Each number is 200 + 30 x the weight over the matrix's rms, rounded and kept within 0 to 999. Layers, rows and columns count from 0.

# down: layer 2 MLP down (transposed), 512x256, rms 0.0825, rows 356-361, columns 0-127
# up: layer 2 MLP up, 512x256, rms 0.0901, rows 357-361, columns 0-127
down356,120,158,182,235,265,152,201,288,217,258,203,201,202,203,197,198,198,222,246,191,198,176,167,220,166,233,172,231,229,152,167,225,140,263,187,175,265,135,226,222,203,170,216,231,198,206,195,149,173,200,204,183,194,205,188,225,215,208,192,142,154,189,203,257,173,195,194,247,169,171,274,188,148,192,271,169,115,178,174,167,176,186,156,243,183,182,107,265,172,162,231,230,254,199,223,226,243,221,261,169,129,210,144,183,147,178,170,205,184,217,240,216,212,224,207,176,232,155,194,190,125,206,145,257,247,187,230,164
up357,213,179,190,231,177,210,226,217,133,203,281,206,245,170,178,262,246,226,204,197,142,225,232,212,218,196,207,203,250,190,183,237,179,182,162,197,180,200,183,221,212,200,169,152,200,209,196,172,245,249,167,218,200,188,282,238,150,218,208,251,199,173,207,182,182,177,203,193,175,218,178,170,165,178,222,176,190,239,201,219,208,219,173,262,209,212,258,209,182,200,191,226,204,207,228,238,187,222,133,235,202,157,211,141,152,171,215,225,257,187,198,198,175,170,222,222,151,189,202,206,174,147,177,180,202,197,218,178
down357,187,179,235,164,187,183,193,177,229,212,218,228,163,160,199,177,202,242,238,238,190,161,197,183,206,208,170,173,212,237,212,219,194,182,205,209,171,189,182,186,190,215,219,234,153,192,179,191,105,174,162,172,200,179,236,237,201,204,165,200,172,199,151,191,242,242,236,184,218,239,251,179,222,198,176,207,245,146,139,189,193,197,166,229,213,226,208,200,194,193,190,213,204,230,246,119,233,215,248,170,197,180,253,184,196,154,222,230,204,161,186,252,195,177,208,215,189,257,179,286,212,167,230,195,203,189,154,209
up358,140,207,220,122,172,178,188,219,182,187,186,166,213,166,218,178,215,204,235,251,198,146,186,235,130,195,214,177,185,220,222,182,231,193,202,248,180,190,232,163,194,165,215,230,197,175,196,219,151,169,192,187,210,152,160,262,233,175,214,231,180,203,208,172,228,251,207,210,146,248,216,196,190,206,208,201,168,209,195,170,249,195,160,211,130,189,232,215,198,213,204,222,193,165,174,187,164,313,172,188,234,243,210,243,208,205,246,190,200,197,216,217,140,213,195,212,199,183,231,193,176,192,248,232,220,205,184,158
down358,203,141,248,205,213,198,242,228,190,207,185,189,197,255,189,186,168,200,221,185,210,179,267,193,197,224,194,209,163,246,219,189,156,206,192,199,185,230,176,229,203,141,204,172,169,219,212,170,194,196,211,279,237,143,194,227,175,168,213,233,225,187,199,240,213,201,216,138,243,166,174,215,202,158,190,199,189,169,202,209,147,183,207,216,108,173,215,173,212,215,235,188,221,197,156,179,180,179,203,210,219,206,289,227,218,209,226,190,244,181,185,166,202,211,188,154,205,189,203,180,270,212,233,161,171,244,235,190
up359,160,142,286,199,196,181,153,205,168,206,184,196,171,204,202,228,149,199,208,161,146,181,239,208,193,167,256,216,126,171,220,229,281,207,171,140,214,201,181,216,235,242,191,184,214,227,201,214,187,185,188,217,188,245,216,184,202,156,174,214,203,181,207,193,164,253,192,242,209,249,168,165,185,181,242,180,201,159,231,213,179,186,236,142,157,193,197,158,241,200,210,222,243,223,224,185,186,193,189,185,206,172,190,242,211,220,203,198,210,182,215,234,187,185,206,196,217,211,201,203,254,178,176,164,211,186,209,211
down359,176,206,208,245,149,234,128,176,242,191,170,179,168,162,218,172,227,205,232,200,170,231,206,216,167,188,221,225,171,160,202,206,234,225,154,199,243,230,176,196,204,198,219,199,135,122,201,212,137,276,147,188,193,198,193,210,126,247,207,203,217,210,193,218,146,238,235,221,165,227,267,157,223,228,190,203,207,212,149,222,169,220,181,233,227,259,160,156,239,262,168,205,249,253,181,144,191,232,206,224,239,191,193,198,216,182,156,228,181,218,229,245,207,188,142,179,219,203,227,212,223,258,199,157,234,193,273,179
up360,238,154,198,253,233,219,238,191,205,198,178,236,206,240,192,182,176,154,177,187,211,210,236,229,243,216,177,229,184,204,172,214,196,150,155,208,273,239,188,231,208,210,194,227,137,165,237,147,168,153,235,197,211,216,204,217,148,160,151,214,208,183,202,168,169,175,195,204,199,200,177,171,201,163,195,150,206,177,233,193,236,199,195,152,168,273,193,152,267,207,217,205,170,180,207,267,192,157,200,202,269,219,183,220,227,189,202,210,204,219,201,227,220,222,215,183,146,239,192,210,221,282,190,168,249,205,205,197
down360,173,247,175,211,214,213,226,230,217,234,220,238,190,193,200,163,206,178,197,188,205,258,219,198,194,177,221,195,167,183,114,212,237,184,188,245,270,174,164,215,168,261,194,219,151,221,195,170,155,206,183,152,229,212,235,199,200,168,171,237,171,208,231,201,221,215,203,221,156,195,152,153,258,210,190,167,177,175,211,180,253,132,204,203,207,218,157,190,185,227,259,261,168,207,179,245,236,212,216,221,190,251,173,187,175,182,257,216,185,184,118,172,204,196,186,219,148,204,195,215,160,181,250,194,184,183,176,183
up361,217,250,208,220,138,184,222,204,175,227,152,220,216,244,231,207,132,188,241,176,226,174,165,184,226,227,218,195,176,215,178,185,182,186,227,226,199,214,192,225,236,245,206,244,174,239,222,204,207,239,193,172,258,174,195,200,145,242,197,150,178,180,219,149,211,196,219,168,221,189,229,195,188,155,168,214,198,208,162,189,267,233,190,133,182,206,178,187,165,214,169,216,199,187,171,163,222,171,187,166,263,237,244,204,172,204,220,235,179,165,202,215,208,226,173,164,207,202,210,190,177,272,195,145,188,201,185,205
down361,196,211,207,188,256,233,204,222,228,239,214,186,188,228,244,161,187,171,212,163,191,232,146,207,137,161,221,180,146,238,243,179,177,180,192,144,203,197,172,182,212,257,206,172,238,217,216,181,189,186,192,171,195,204,270,238,216,259,159,269,187,163,246,198,193,258,199,182,195,215,194,168,173,158,236,185,225,189,239,233,182,200,205,210,216,224,223,159,210,166,167,216,196,203,179,213,246,243,212,231,199,243,178,199,165,238,222,216,165,157,216,242,202,229,171,214,161,212,210,141,234,175,229,224,210,207,212,215